config.toml
num_hidden_layers = 8
hidden_size = 160
num_attention_heads = 2
num_key_value_heads = 2
head_dim = 64
intermediate_size = 448
vocab_size = 512
hidden_act = "swiglu"
norm = "layernorm"
norm_place = "pre"
norm_eps = 1e-06
positions = "rope"
rope_theta = 10000.0
rope_fraction = 1.0
qk_norm = false
attn_scale = 0.125
bias = "none"
tie_word_embeddings = false
parallel_block = false
init = "trunc"
init_std_qkv = 0.0302
init_std_o = 0.00845
init_std_up = 0.0302
init_std_down = 0.00452
optimizer = "adamw"
learning_rate = 0.00281
lr_mult_o = 0.82
beta1 = 0.95
beta2 = 0.98
lr_head = 0.00813
max_grad_norm = 0.5
warmup_steps = 285
schedule = "wsd"
decay_fraction = 1.0
decay_shape = "linear"
final_lr_fraction = 0.0
batch_tokens = 32768
max_seq_len = 512
doc_mask = true
train_tokens = 131700000
max_steps = 4020
dataset = "wikipedia_en"
Each number is 500 + 50 x the weight over the matrix's rms, rounded and kept within 0 to 999. Layers, rows and columns count from 0. Numbers have three digits each.

# v: layer 5 attention value, 128x160, rms 0.0664, rows 123-127, columns 80-159
# o: layer 5 attention output (transposed), 128x160, rms 0.0563, rows 123-127, columns 80-159
# gate: layer 5 MLP gate, 448x160, rms 0.0782, rows 0-50, columns 80-159
# up: layer 5 MLP up, 448x160, rms 0.0726, rows 0-50, columns 80-159
# down: layer 5 MLP down (transposed), 448x160, rms 0.0705, rows 0-50, columns 80-159
v123:448529516535514510576409471485514520463525459467458529484477435506468572530533467505543463498488567511455517501542571447475540408520557504540516570505554513579406513602381527498500570491388504486542498462557549530493582481450468540451426580
o123:447465439543466465592571433460520477500537406602423404471555509506616563479548430502571489560585449556469514388433536500573486484443492531552507501447491438579516473527413579548529493587469559502416520423494435546490540519471561470443484595
v124:518450549450485521486611497443478461495452462542433529401513552561541573455592498531464541363499602465468491554533488542549568525535466465540520519533572522548575448464457539506506542472494489444513470519479479523548597535409505518351516476
o124:590562503494451536545431536544554499504525472519449454381449595506489583538557509441515546444501537548419420536422454583572524543418587523537505434472545438477475490448424530479524546537524466474529555506512502447550519486536479412415576477
v125:453484432507584533584463452536469530530490399396443492545573526432485596461418567481576458534450547476574487443489508470480477472434581535543532450508418522504450529555495514426505495490465499514553482485525479548502492553587559540558470517
o125:454559542424505452575532501499526448438484510468555612538557398584436496514455494567556481557479507438539545434537492529529528474557379405573476604546541565581512539505533425494516549543526675561473418406554498479449473469536561552472432505
v126:558456530412400524530521559497492473404490589531516511506588614515488526560445535458517580567472592498533458416469512484471488477441494533475475357540415562567385372472549492442492629520476502495534528487492573508506451557570536477586530420
o126:464580439482511498508500469471603487532503540416532593462499421526605494528461405611404476541473597501513539319593561482436495517442452463509553603575488587431566530516486478493464444577557535471493461571457560477442548493548493412452507424
v127:559564495485592495509419521471419534518509543580547497495414460560504480563445512516500531504514590424585536480529425526514594512470530552474447557603497533539421493576418532443498484469485468467520541475413468518561564493495537584381627543
o127:441451496482504537534462471546532440520497466627511443419454517454457567477488522504563484622419502526404534376567507520531503508470442449517539533552535543506397454482494526492470483502535515428478485533488463571492445582596476444432460633
gate0:472513507596482420412433474525534546514523549513449507493610538491439623490529404367364473407435500543484515528531559526603458519508558512520467379565474376453550559517473544494551464530437495458439494546435410506550538467457481494523438429
up0:572498490538498467432512476537493540605434514541437516450593565535531486553571490496521483484509494547523462458566579603474532477477540489459417512597472464362439519469521514419429503433463539462443417508497552522443467560526469507545512451
down0:548466572575456523482521472478486554461510518478437482473575465475436487525468551627556510568592526500444492530416539538529645512451459520514520534491415530476481515524560460535522405504588529499470514477607581457517412390486531609541435581
gate1:525533514479583468469584443516493552476450441500474513528497488517491575547509404464574539531453395468404483474486520503498585534426523527526498457408456459363546505535518478510467522531522559583517462449523539492492405471509609470434486396
up1:470473492448443425524592497492537499467496494503505459477435549480498546459539484434567475489475476518508552458508592518392460516486481506513454497533503555507413452489551536461449459541579543412429541480548537498468448566523490513549408532
down1:444578553526534439425400475486426465478497471528535539469504513504457524539530492489443570409386568464528493516559556583447421518528449536501507527451520471507462540521528634391485534492471546553498501552504418422534506465451469503426536505
gate2:500515527544441538400451466568447473504520457462473496547541532528550516525523446515498509444380489563378486439447465527518540537417539517477539512536502470536541405478506530511440487494474489487565428539519520471592450563500479441459583409
up2:477444476557566392561516497504524563470602535500581521526528408402431454427537449527540429483415529532581518461427520511484426488457469529474488536562522521589464508539461564569578557536436427420511515458573418534500558539506524582568459547
down2:533520397544453482510541467482529581506560514487474488472533553508478453604490481519530512466516433513532502506639480458521506591554479490539522507521494502570592500421487579546524454432510514507505484489492444474536611547547426558540542445
gate3:470463514513456484478458538426427431522569484420438551563433442473524513467507451469518442455449516579389538521439508455527498490501474621522550504500466345580582520571537636516519498502471518522501514506444496493505485624474516499517511577
up3:562564529546444444454529452509547501444577482567515431478496590578539437470526593468490593547592392478444494445499545458502499556471511456494499515530522501542472495583540557476441421469426465494518463533514549505541525577419513496535425463
down3:487564460401592448443491434501568422510656504489518471501434509512504520455500400542493564448477518457481501511589467507525470540568456538549459561444503449487510505631563619420530484481488392527502453515445482454482517563483506484452520483
gate4:462515541615545479523422435529496522503571551528534548552472397482469550414496529497604429516509520488534463499535531419529454439451506548474528517460403556527470448517541506545491439432564514492578561452404587547514459529523446477525450460
up4:536505412554494468549528443498592446475381476522544451515508596510444523435520471429525598544468507450499537592446565517465449446467566472466527561461535512473562638609510483476519445504560453544409538511464474555556404445558452473491460465
down4:498451447428451395478416536443474440444424484484479502524505551482502487513487462502510589553514522472545539556478505410520641467558425536606455487453528530516519419502447468505494461595578582579500475491467456557511465530466494411524476492
gate5:507521507543432489571528533497558555484510566382577477496585509522392560637542458550505497453421547478491536522494473453531473539475419449504530424465503577543534587580589503546492462474544476516459472478524543559544457488391435469550530510
up5:452452586545446515491463566482579488497609475421555577456580621517538538570490429514591588481533548426548586448502464558469425511593523479501430548500511498467448457450476451500553520472499542504476538498424464450558486460435559528488481589
down5:555488478454507453475549557500462571579513463482462469456524466422520470516568442561478535568575484512504571399354552621589555459481508478568508451534438451449513538414484503477531450511572449465468511538606556516521625491471495534541506492
gate6:483553521463540528532447437418532569503547462490525535517526578565512500532478435441550479617463506532494489438335450507577526493568456546484518423498471475514531575512491571508547475517475519433465593483515549572449473467442549450437562521
up6:517483467445442508531475527555524473556547474500498450488523395561591499614471515538407524475523520418570429499502501568562484520372528437408520401542507523435425460481463455492523501534594462558508532363486450518557479437439431514446488525
down6:477483366433471497507434535384440412543556507465414445455515439575585502442581433544430498544506474468511438571524589485604540494566471434405589528634545403454409479505489502479492517503547501548496492462438471464458453435581528452534498586
gate7:506623490468465460418400504461616428480554493449477558534569556514421530466461502446441567537518502458449510497462462439491520541518495490575472491514556514667495515556590516501483536584457443560436503520445390486597531594549526500462444524
up7:491498574477491523453459488577518440546484533513593433505475462362549507549552494496496493446460457500594509539529428544496479442503493543494511531582423423497481425471511525545540508501541509426513495561558542455486535565482556553506533548
down7:483542524508428536431420426484515551561537555447464468533451476485444468452527522545605404556533445469554548517594492568497477470506460550477539556491478492458532570439548548517478563531491539433383490504503645539520514487488509474493539512
gate8:416498410567443430459474468503440494584539521437515503533466544537483512508622330483475407492563471500485495526470489537513513549524405538589438510469484622454502534379513516472526585531503473543471551510470572430499570415346501502479499509
up8:541400502451469510525547456491544464509466456481597464524442487495468484537543490455431430467460418502465502607530425596459559453472442504464453489413470509545584480562519428554463463585629557581552490481645520516437490530485475482491491507
down8:487430501485441543555498519624547459477565573538511484494447506513487455515480408408402490418369543447483512452402554524596494519466448518502434502524465495460508510506539480532486461438481478475474523450470562583410523511534540507505508599
gate9:483523583516447440530540592536563515495423549465504467456541556530510371501558479553435590483426525470542553443532507471510492606443390516504484437478546424499520479512460454535474476491486514474498482526438475543542533571489578514414461516
up9:464454588519627516510561439528475433562580504442544567488600446564579501485424410554459452509555486457385522524441503489585565468560521422478533489425452521521543516362520519464566465490522499496465521440553539428482457494538464455446590505
down9:475497545560529485420521433550421505501526481543516503431431520511521431524494634565373504486469541513532479432484562520537538538548406532441534452470444405388595492544532499556518454603482568419589463539419532461401524473530560554496417564
gate10:397581533465496470542495423525475539437500444531458468571509505460443454476474505542465437437548463515525487525480471545589424542376468549480451614498502419579536517552401578528522486434417463454514489366525417477562463467474526504520496480
up10:498494499510484521546599548534459509492508458512560485538556480563440555555511459488524457489521497487515543571424420578546416476544480487507473490409488493485535498639489493513515505500472460486466483495462521480504470466428449457379521529
down10:498503543492497509561487596542451573542493428545494458565395412473454525477477442477509489462438560499579452450459618497398459487518513569464510471482565537498433549548529419493504455469409515521498517550459387498493508421601529514589522464
gate11:455552523448517469472499484549505449484519591495415542549449585520426535420491473464547477426437483542472474468466441450484551479534520615494466522388458457538550562486517565506434528578529521463495499558465481485495506472515419512532548521
up11:572537490439561493527412529453419450544494394336511448518578475485534526546519539481477519614526432431549516416504639439526461498531514476540477561547481546415477477594514448443594468446401500462394485585476391494512531549449427594545436472
down11:551507492489463537536546547434445488513563509470478470462506503522577525440536497511419554368550481461544535478516436505514459456462482455421501477483535396618453592448597490573550620573583521511546436503439448482453499489566507554568472464
gate12:468536510541457467547450420507519455493564520560459512497546518487581596518638485579566484490487484424487397531463466529480545481480477574541423491570507563446487482511436541542427553517412460554429498563495413523547557482501470531444447576
up12:448471571441500524526510368619552413470599473552482474537499513437509538525572525600513529531347476496516402478476450595452494526396421509566427541512555535416479497399547500509535547439561518498512472544473539524465439481530451504477516517
down12:560470493513534570563445438507504518463364446467396544481575533384482505443467408574488564564504550588464482433457532452489554531460469436488518491531481577579492556534538410457528469568465480496475371475534514468556475524524460547504547473
gate13:552514477598458513355429481525482464536421471644503475462420591503541522459488545541484527476513389547484552560533429499576600547502529508572486486482541458467494501486491530616488456523500501495468520425450641574485475564469505466567431504
up13:566531506433514415467550396513564499636431550564382555425494507506502439501465570498460460544435542543550505584476411476526556415519529572543526614515491459512457433519482523489551470518498561555435501450435546478407560582526533522436425492
down13:592516464398432562494537519532504459552542417509539502446520487462524512503504522541565522464465471481493444540493590499535536541526554547375511415482464460521470578507489373481450434531479519581467410478498531500470424447495532578464501403
gate14:417534514526539496502523536384467446616517497618528451480490547484483528512500500452466448498482502524449503512534427467566529560539455525600469463618455463545461575485541513523489454507443594480441566516540465454403546560509514484591545523
up14:569421581447526526460514486508511528531546486619482442533549434406608518541489499525517533442464507513524589509555489470556530606501428439531473554448473426581465460469561477542533482460603516539484518569537523524474502487531615448495573531
down14:562495425420443523448465514478459570569520527527525548529637513515464475509474436463547552566449495389505609606587478570444579449505522534446396442443511501525521483484483422576515458533551587534454488487480525505515455524483434429423482458
gate15:534523517512409419521566509404566499550529437553506520476580467563456482549552506509514451540520453460551412474504476481565444510403458534525525597525480504457469369529448480443433443504462483455543453508547504558471454529469504462526501502
up15:573498549491532489471500579533468443520501484542536512529460421441559474399436472529431421495412442539546523438640565472368474457491548470542515548447491573495558501526459489516525458470457535452532523540489579533486562537498469463509529491
down15:491584384493489509537528520445497569571500488483502504500508452454493559437451538446456488604585481444527518552467501460513530514567534498463511446460457503572448492405444514564436432499440535574510443558594377451436499527534601469561492441
gate16:460541497602416540489505457449454473576522501480439526442605446472469429449506458588490478378481483532487538519455563533542628557519538575518482515561528417467566524479524526535520472452517372528480486507513441457398526554410557415426441421
up16:432537495452552541528439511495494406494490478445459452576437490412538454539530511507541399497553451471534427485481523381533564503479439530624465489466429510425569445536511511564515531517424441455493477454513421582408595451478507434464593599
down16:456472497448533503473442500597480464551574424492553503418370546575469413432556437465504508431517496497580501409522529499566480478539429563516476468559543477507424475448553439503453581587512492518560517495452484512506559494418550401507508480
gate17:472539425422433474488460383567559484426429502560534499485512465447377461464452494450455500537456430523507544443530467402497555519445520483534537575445439371496531484508560527495497477490575539457539517567475571459548535548490596527479466474
up17:433465478490517522494462486585469540493446609523427509460610605514544522604485502479519502491458478516489535512521469433445585418452484497554359499498434490410538496523529411499491513511486572430445552444462483552419584495537481405495478463
down17:533438447466549494444538526550551530526457442518493510498492515450375590493489517514493362492594462504450512527439504484567465584374424485445474467497587478509534428495478540515510485532450489490575521443502476519474559414466519418545471437
gate18:467431476551543472542466466609487490518431526531500469478614556538522526539450494470475455481395485543469461511495574427573487490523454450500520516468395488484481516517571508557501513494444453572558508535401547439490528474479549501622490402
up18:486481512559448497503467489478451511616457512475500518549544566577568517586457519571545482474568432526472532510570498504457473487520557463498518448579461535385368501385497501598441493526511472611527563535471525528522469471562450433559490524
down18:530465453437473512511502481541514601501534416511514593566489594561419477519560548433521505525512465414629540500527453535505539453500513517510502510409527533626371392509508440519532514530577459475465510509495584459439458456517520490444464524
gate19:481448577430458473477427491476580506490532495507474463560582536542531505423467487516537411401516481480457417509413470495549420432451511523527474497575563430546562575489510516493542446457404506504491526411519424541573527542402480439619558512
up19:431543453607476459468468520493360482551458549440422479555525521397559507470556533522451574497548484484444466478588615554495459461521562611453453514552503413443478538433549520485519480449453470427440456473469527519513501490536472522438472473
down19:470545605423536524496443512501478497588527465389519537414479542501607521492492457513500489559575532554573502543440492497473452450467489526468490519414605484502467464479452361516489570586457503485520583500546570489433443570485480607515471441
gate20:481633508559452546447532383538594487432458517437479528465505512437438516492653472387418457513405552455422454510445607411457437558544452524464516473478454497527476538584503484549501508495489382501540523561520571535571524555501481510445516514
up20:491553507479504431484397474388542344516464413509439445469477434516498527498553615503516497491557555539509523505539547482506438490524417564431517438525531479473489589459464516394599530616495510540498519481497516479529544555545533536505481380
down20:483536456515510582514503426462501508453481439389490494686538496553460574487484635523457492464441430429496497442431509456492457527543482513402484450546551468486508544540553606567562576536520557542414477500547546516579476483473499552397608399
gate21:456657576543549445514496533547509534509455569437484499486567447422505568551513471511531497478377476505523553483534486454536436482416340496505474527588433527454482486463509553536515507538493488577470598520604537465531476440523615445454436491
up21:501485560531565463524507483441530668476452481568483493513515491448427455421500433464462494481529458470474399583548481522459495475565546522487577497533556496542518490499551511570510473471493473440562418612526427450436539535430501569519543563
down21:506553440535487471449534526496436490525489453457557526499459518532540535523448514468540509446450446519501575665566391371573447517532612552497495496505493445474535502569501620480496499623496544534443518492464476522473458582516477431518425545
gate22:510449538432595478501497505537596424457471444460464457500473545482582480545447486488533500527542586486477411416396506470555567579412442479554522407580439509462455513549513516499527500522485519504490480518422546435497536562443519471523553503
up22:478486492537577493451530564535514513501518495388554391552434489524519534483561504550576538527496507454560474411545467590479386566416589549475543463474457552468436518587474487470528491470515551553562497510445403592415477484509573476461505436
down22:462501447536519561468473470462482455442421492570491422467528474474514506457396459573504532539425553584480512520471478487442536548541456498410491509528414486499429488555518459491516403447404483476596482531426506498431467537522491584465545545
gate23:467589503500491511474519449588488549470541496546469489475409498533459544499511423441482490424488442525463605485486493439471427477506490480462525502597526539510462500458468487509537562441427521526445500544512593466388503492450530457515568470
up23:425459541430574521429493531428552482417505473492463577564553517477542433479503571535443439488489501445560509493521501495542500591591524459520529520493546472460520549458586449547566449502521413552508493524459499544503483484513486502439380563
down23:483494460508455533573556477478452518476505435474542504494424534464493444469466542537464466512501455547469411528492442534509453484597483543508519485516451461503508516457447641548468499590465561422436600442521520406524447568481482409548529553
gate24:550533542453496418471485492378519480469463467573500463496516564479478533476525520458492437454473414502490437506519493402569504453532395483513446442483508476553573407563535551570519458434389511508583565521555425517581559570551580502491407476
up24:455493452430532496444494593502507495506582474547563533395550530510558418596545451503558553472549486498564502590413539539443525434533460503527560510510473406417457542443571486499487410556467515509537496461467474579519459548465392408456451589
down24:451483480607569532512465557515478461441418543539534522461484534459548559431466414456416509498436534535526498517507498515510461511544588560438654509494510479540464435630582655493473425560429519499501582426467444479420492588538496527450433422
gate25:457563482522524489439584419477455523599479469548421519470537502491423528531401523422484474443578513525513477538586411489405548552493531495486441578433453473419506531491561467451509529442424497557502556532557562480523540514511474504493501482
up25:503562443431478409503493486516517488575508630449488501603522495650433469502490563487516541582550431591546577489492485626477510466463494514436530492491411481549525548403457511582493470487516532410426540482554466527563502502482493470529617499
down25:582560516580488562501412570569452468397516437447558530457505471476623533594414506424463567401471406469620503485458466478466508515473465444450459584519528458478523553528450430423599484533473496479515571462514592443431486504516463579550468458
gate26:459549396531476473528432547505503476586447490438452518539415521449490472491445514578502424574551460521415376540523395479460577425494544540433453490454556508446523505492598493526425491588463505415499564501482499541571481556473492475443459561
up26:492466451503497593483447421499536436575540489410497450568543434448549448421552501470519472540435545554539537503476400535514468491513558522514535518524507428549591468441555565389565562549465508437390474434530532614515511588463479479455537511
down26:530609541490393539497508554376477555392428552506433442545468429436564534547561541462545400581459389537531496603407554518502467529427531488510474505503543486496502537515467398506448491477527589531523484510478501503576539413510450441518508522
gate27:450499422547463516612444417415495521581533535464500433516507479522457507487399444443467473454614535579501476477493480451533508558443497569474602479484475425539507518532648559511519478474486478401576534487510469487502552547474509471542438414
up27:587431498548469439502486517540461497498441498570494541630503470475462542462463536569537469445583515502554525464453523563532547519469442503534503440491499505487449473544568489517526534368497500548463494449511524481498483563436464455514354508
down27:505466566541546501528517583589455489525485393541523552492449522462500480425575494488460590537566548450534610491625584526522471446479457475543446498511471493479432511531461465577491465586538511526526373457451481431502391454491449466604473500
gate28:504592530507502497568406460443464446565528469500487483603576424544531455526525542454544476530510410488483422568585521441497541482379499555577511534554439525441531513525523551574400559554524476578508548481548529478532532527573608476574480502
up28:492527509584467501458431498455463475551450463481492551552465443581645497531424472593551532526527414520531525500477430480557509505426462458501461519553425553451587533506511471499519512477542484595542597500509561526467392538554558464445502448
down28:533569519485566579628486563522449509528507471537528539493531558496475453439458524556482569502604547451526465486458593423483516525418475454492521474527499561500484462451522423534505469487500501638472470472435532485484444385412498541467487520
gate29:435506488541565519444454566550504464470623452505611414591418490437610594570529470496499477497474435521451523480509505524548414509564494533556554536477484445560444568467520515563564476559477378470431595482556406490514457480462522440481557416
up29:482569572468495545425533591561443458469497585540459466483517545506546532609481430564441588519427488395483495483445549379586456513520462497457516477558553510379450476411566439514548499443548387546482542513486450466501401487486440524473527570
down29:516520551567528583532523532505435542403526439460535426525431451539438500529507540544468518460405544551452509571580460500466487505478527526433440509513557502500537550423652564463506530421427408497471586543604474474505619490549515481558416505
gate30:558518510474430519473462455447477540636534562532419547520569618529524536465515385548438493509466496542462489509542547367551567583460571524549603449537450418451522548457593569515517429477381441542552509543432425559525584575478533482493526496
up30:504558456457450510494459502486499541548613510625491496540546523580404386536478499486462528508482496462623527512574479488550450478539457525561458517436478537585489509503517506527504537510482530456475463519504505537437485496553541525477476601
down30:529496483581411523468419486421487496536589461565653445484558425547522525562477425450516536510431437439533488529485541450575510468483435512453564538431599531565502480506536494506535550542448404538462436617536505508515511457473417499472407531
gate31:484471447472513507463468466507526505502595523484402488457465466419492538488465418496554453517461519522502459462364447454534552525533496480581549505482478479622491510436464557517520480538563596421589453432516546425555553519552562456471566600
up31:497466491483385518441463456497494464467492367543534505411515482494541459606460591570479515469567529450548496433559466468457523516425502551491436462565462512487521467480452424432457537489482464572551566500440572434577542462513467546578573491
down31:412537503501400492502556514524437540470617531452460575532521415470439508516588457411511489527581443478417526517503472612528458449578523524512459481512527541511539508579549531549579578564562494430511456406500430527540488492518555549556414568
gate32:466449478530448560470504524412511522509558483519475435658456593504523582433489499495522457517514451429490590503447506487486486499528533481535476491565562507505518496492516504483491421567481484535422472498462446467488507529464567505476471566
up32:431586444449534508494432512506572437543517497522451527469522466476479515494475559405458459564591460542526495458436445558470529471559505448463478568489509498518564525552484508508460470486560518537495535505591472479482496579513489480478468512
down32:498520454532518547437477548542508481405575516506448494436472548533509633544477550510493486514516486515551463550486446495520460571484446497356477517470493400541625525540445570426610360446502535509623493485466484475481476500538484620444450454
gate33:471510400460623434488443424433549471503535614526510492553521559500482591572526518393480476412495530497458466496591461549518501442493549465545469508489526477515508519458501554423517478523510501462468508501445521572525488546525520452423449519
up33:480551537417562446440413540542599448533494536393475432529593611475504576476531585470503441533385575491514609424562451480461503542567460508536426420520498460531595588508438501623548487474528546547447473452528336495508567511560489493492495537
down33:413379427494478530481587427482532530456448574593497472467531498493430519475607441545531532481497582553446580506481537477453504439585481574461563601498559500550536450448469441528459475394396461511581499558480524479431540550537446542509537481
gate34:564599565539500456506541517540427503473469502412467369501414514392450592486505545504405461411512480487509551494447567448497492500447446485540441399523441454458503516554543566615482526523506429438494487594373575526507449560425490511492445493
up34:552499336585521510481469490538494402475443512375478547538431535556473526485546425477531520428401445447482550510543452527469494492557585460551611474542553600453412536473458394413536524469514514430503506535508520434541512435464519444622477522
down34:539439546401441527629460485520563455524495461549564518481592497508497529584532507432587587519427585443578566523470435518456527494436504477426545497400498548545474548406496436514522502422421428531558541530484500505494508541530478594509519434
gate35:520523503561572398461465529422523482423540498478513562498572445472570569422634411554545459454429479522457456511523502526508534538557466601495479576459457452609497481537569592435506527488425401529488518538528499504472450517507477419481536445
up35:540486431566448486508448530455388500572531528462493543520543479470511557496529513433460450484644451508549559550526472555447569449628568494478451522492447443541499499471507499535480402563421536491558469523487590549526385502531545509509470486
down35:545537489476410593563517425530487500528515474499570534424432525594607533473515492556522432492497462441535514449490546534500507468518527500479511493600517501508524523469467348552431518516472556548551458405478555526409490516498455497530500472
gate36:508427468483455524435401493556460441506563586495520480483531520494566519443407344461524474492513504397445430501466422496513496587495456458551432484404537554538548456471507511529592461495597503521437653484455523543579450456533547456589460450
up36:340533449370542566487464590455531485428504443580525518505505511525435558498418536435541430412449506440577492536603487397548593412554470599516464543549548519421526494467586455473530490554527466581527482427546488433505535452436461484447592498
down36:550393512472526495467517481472564525517472429594410422567546572636485485503471593406543474508569518535566490476466472541569457536545488588542469468433546483408507482462532512541589584484516440591468478565531537479448485458463609533412392522
gate37:389501451538604396477544495473497567459523513531487482597537489434521509523465522473469403427456472508560591505537506408448556490485420460541530457570402507494601530503521489587493530499445444551460571473481485470417527526516599511568610482
up37:545433440543428522478513542466522520589549486465521592462535508560561525511480428453477441526456446535513585503499514606453460533474522452465588482535450440475488600502537490503453412470506437447466543558525451442452482606548474411518521528
down37:594502446601439600532519455523503501492518529498488476490484493593503505575505465444557529517520525387447518493511493549464416489499515463493573483477538548535367511473485468506466469445514554442486573574585439496475520532497587548527517517
gate38:506530525481420552495485474536531437488513453496474478523530548588417515571536527400525573557435405493495438477457480561529594468451505544553458548593389545502455506479595526533530482502492452526453502469534537554552525483451521469487384405
up38:522575493514469459529492472544515539390457444490555586506481568534481487405490515443521475475486563465515484431491502512477485549486484511494538428509464480442525456585538529445509528585480508534489560521390524576547576478481516450537436503
down38:425532480463454576492529445532519523488632465446485521556521452414466478494527553492444459602462434418477468453446512543509487542487549604475481554529500441546528485568476535566562469435540519625530414486584518459535500502500523453479453481
gate39:555494436562610484513495535566473472567462507561519545509508578523467486571426444485485456490485554462500436495485522514505463564521466408534591479574489457473540558520440476519552454442548519386520533470419599460496440490483412454512528471
up39:490509609452531512479544471508543441545478594453488502581489501537504519557484514424484481540540516509481361494505480433459475488520500547532529547548453407480519535515483581433463444496452486513559524401519613531493497492435537545548488492
down39:377395498580480403439492557498452489516514457525499467469487536469444473473455563440494490512518475450539506544514484547493499486504520458528439542430508455427521328477461539575473524564578604474515511532468472456492492475518520517539484521
gate40:552572445495459420457481409544457588525507564504478608484454601618415458523417489534435522412458431596527426521461454484487506570518410482471455388416505499540664510473580506580471585548529516583518531454531519540545425553429508447499467547
up40:512392533482489468507541544467489527551518450479571458430521496469572523422601491549634424551522420595453528492444563544513592536460522443493561541540522462565493570575458434610535462443561515512480518555581470515503454484539528416536375452
down40:486453530515471443452418468530567470484596422486528520552517503533540586544531551503487535511382480515469589375413558531543457464464458553460580589504541583481494489446481603461599595502507420507409384454442556480436557469505446565487483463
gate41:488533464522509564521499497516452491512483452460403525485573420519423465389484470498424516454525474557510473483432457457594525506438519548505558515538482407467541617527519527572489468437477506493450512524447572521413504516521498498464482557
up41:468414549538647523462489469427499523571485536544567528474476486495497573476514451588503460429548572577485463550540451466492385462563447481507449476478485577523520493411494531504564518529488481412558553421528531517486507497527461494554373498
down41:496551488528467423448426563445461482538446436467560509464456411406503517565477474454441474454513493497495507479505532483543466573405441556564511468476509487417561503538530443520560541573532534532431441504530545628454516423476483406462461521
gate42:554511579524462496463503552497528484489452504508476431385455608545460557442521375480557471507487492499485535515468415495539460568430548639510461563487471377474458552543496605419463509427485480537462540530501445482498562571564561503492515446
up42:467482566474535555575551533462514521533484406510442446493502524529435446474572559471652517577492441502571425457461396541429544535520477389502575518534525426482473494562497545469532497460524583550628500511498513565559457458493515500406485507
down42:485585511495569522530516508468476473407479538499490532475518448533541501554546512542476424537394507563519492491486487539427503522516493495436482510560505424488474586560429646499452405475474498551548477493470541451482578564546507481437504572
gate43:434424531518483440462460592518440530571595507523486429502536396539491543525567484433498524465491504480538439540567494547565506514455490516555385508545493455586516536430502575557458478448418528507422511435601479476457447503410453429485538452
up43:489527429523537509516504443608471484572556578498524475506594524521518472484517577573490579537488488399497507512456526424520478495446466522587504579506470512447582539410555582504471495505434556444503533394442457494433426506479515377612553479
down43:512490520613546580407515473424461494495511574530527531438507514548437502422389489470479571420489430459570439431529496461486482476533479543465555565506512522557538563567434484473515523523539589427574566519511535591420530542480484482454484523
gate44:522576421537466421426535545499476542488491575571530414485445593486421568447440525537462569488522523521463466568498422538579421503478472555548475509524466495540462442496457604512441487435511513471479649480529551544530476512418532481471513443
up44:518456567473459592481499509444493494475526391553421566592610487481588586409456548411455518477495525532517532464545470509572518474529504491533505412613525473507469517513432518508566477421527566525491504540567493550491468571515502486437473466
down44:500473490573444524550423429531493509467553452487542475503431517508535493629425537487498454398492510374502599575527506552453384579595463545520450447430514532590539459546512498542515547574469491451559498494498522428453523495581432452530539570
gate45:519460500465420551430463567488472509502464454501537433593449528543484483519494482481487478409403388520494466490550498493433571612495446574479525381512475533559462459593596560540464528582516443514518490582476594478512489512530510498460549511
up45:472427426507517579394586454527431427479545529503502378543530518474401403455537485516662452562460573482384409487441498596474430508522479598471459594530464481481556544452505520597498505493458452460545486565492580602465471497474502402462436485
down45:500532593591472514482606485503515462478458513528381570564459549438543522513490543487491500409504545621496503450459449462536487493464531549539496514509546512467547509466562656553494430433562466499454594484573472481405495469504461466511529574
gate46:437532477393505473414431466454595398456489504538479506451510512452558457499513496485482546489478493521505527477588517410559525526488515476496550461489434453554559560516508523502449504530465476549445522500559581471479462517510459453494537543
up46:576553456465684557363537457535586556462452509367559447480509442528457503477532462623536544512524484539465555525457503543506547514384521459415503543518530443448444515548555426576502592418511373461460502540504480521550541537484451424434549506
down46:411481451448556496481434472481425532390483406531443495431535550525494520518458634485519436477544531540524546458442483563520546463445441545487383554433520430413573402519496521493455565406506560579470533490589630467483527511493493454487562469
gate47:524443596604520448524490434475425414520434440516431536461562607466588450554487480517490477538550496598447456480502500512484420530541513538472505520484419495535527511548532537488459625556421422514502507523467555501416618491498550537541578464
up47:566603427386497513418485527425432564541489557483453585444509492491558478445516484401552472508482494467409554560534393523466562513487584467503502530471484479532610450508484474437629485466527551476424501503455542522525494607476547425502505541
down47:442472512549495605559512478562479551541453552457519451449465430533449460494479438470603521467504553497528512553482452416486569499505603472537489452545506509472377497387594335465476535538558568395419492564453604508555493497433471486472487445
gate48:541433515434504535488516410465529618550478520536386580500537494498534524491523436468512408555488542463469366520387607536515565503441510521528521447535491493545463564434468572509555453458488556482496436466430553481543593549471544506409585492
up48:557490492625545478563414491396643517572504509501527497475499505493530577497478551507488515500532518570487460482427467582486451483396431455562538546549483483522530414418491511428476491446414497415543541413473447443587497498472531505569529443
down48:478468525462435548594484619516504522578587506553458504487505503535403454519480430544495471489520466488497558510564500486468464540487512434398495481499491595499457535431541361509476593453533417536527544490564528498589523534493550538495450479
gate49:482547497593416527447461496553505468521449471525466481497495566409422565529507559443428469505483503437455572535491504510555435561530461518471526563581458502493531499533553569596563468461406453547575553471563493479526543533508531525504471394
up49:473471612519450501542539540500559510543542413465458515496528569426507549520530471477466458420549536528486441491500404420503434582594482509518485500507458489483555569548560548576469515480374556512542492560588456505444589427530484518511421420
down49:540543433518480542505438536489483425462538486518460514561506583462524496546596516572516527534482433433498447462475499429527491471517562462435638506465538474606471431557466407478538538482470524509487482494520580518535451507580495581518526517
gate50:548468443537464403506521513418540497554570431419510455466549471452502545514437416520495514493402533544549476553527433425539476548426337489490489480575486483525525424541530535451538465528541461530437585521540464462445542384531492430468585552
up50:458490573479600517494508474517406523482489395476615386552459550417429459511475537481585484601452446514549497479475524550472412501360536530510583487569505542494515419425475484587537544451461394392449493586521499589376412414510492469538565469
down50:395554481478385523527493487496496434473619464523474516505470543435487566507477464480539467415406479420407480554539527380558484510493562486511557591532484526610462487498461368443486461424546592484505423466463425514642499433516414462595426522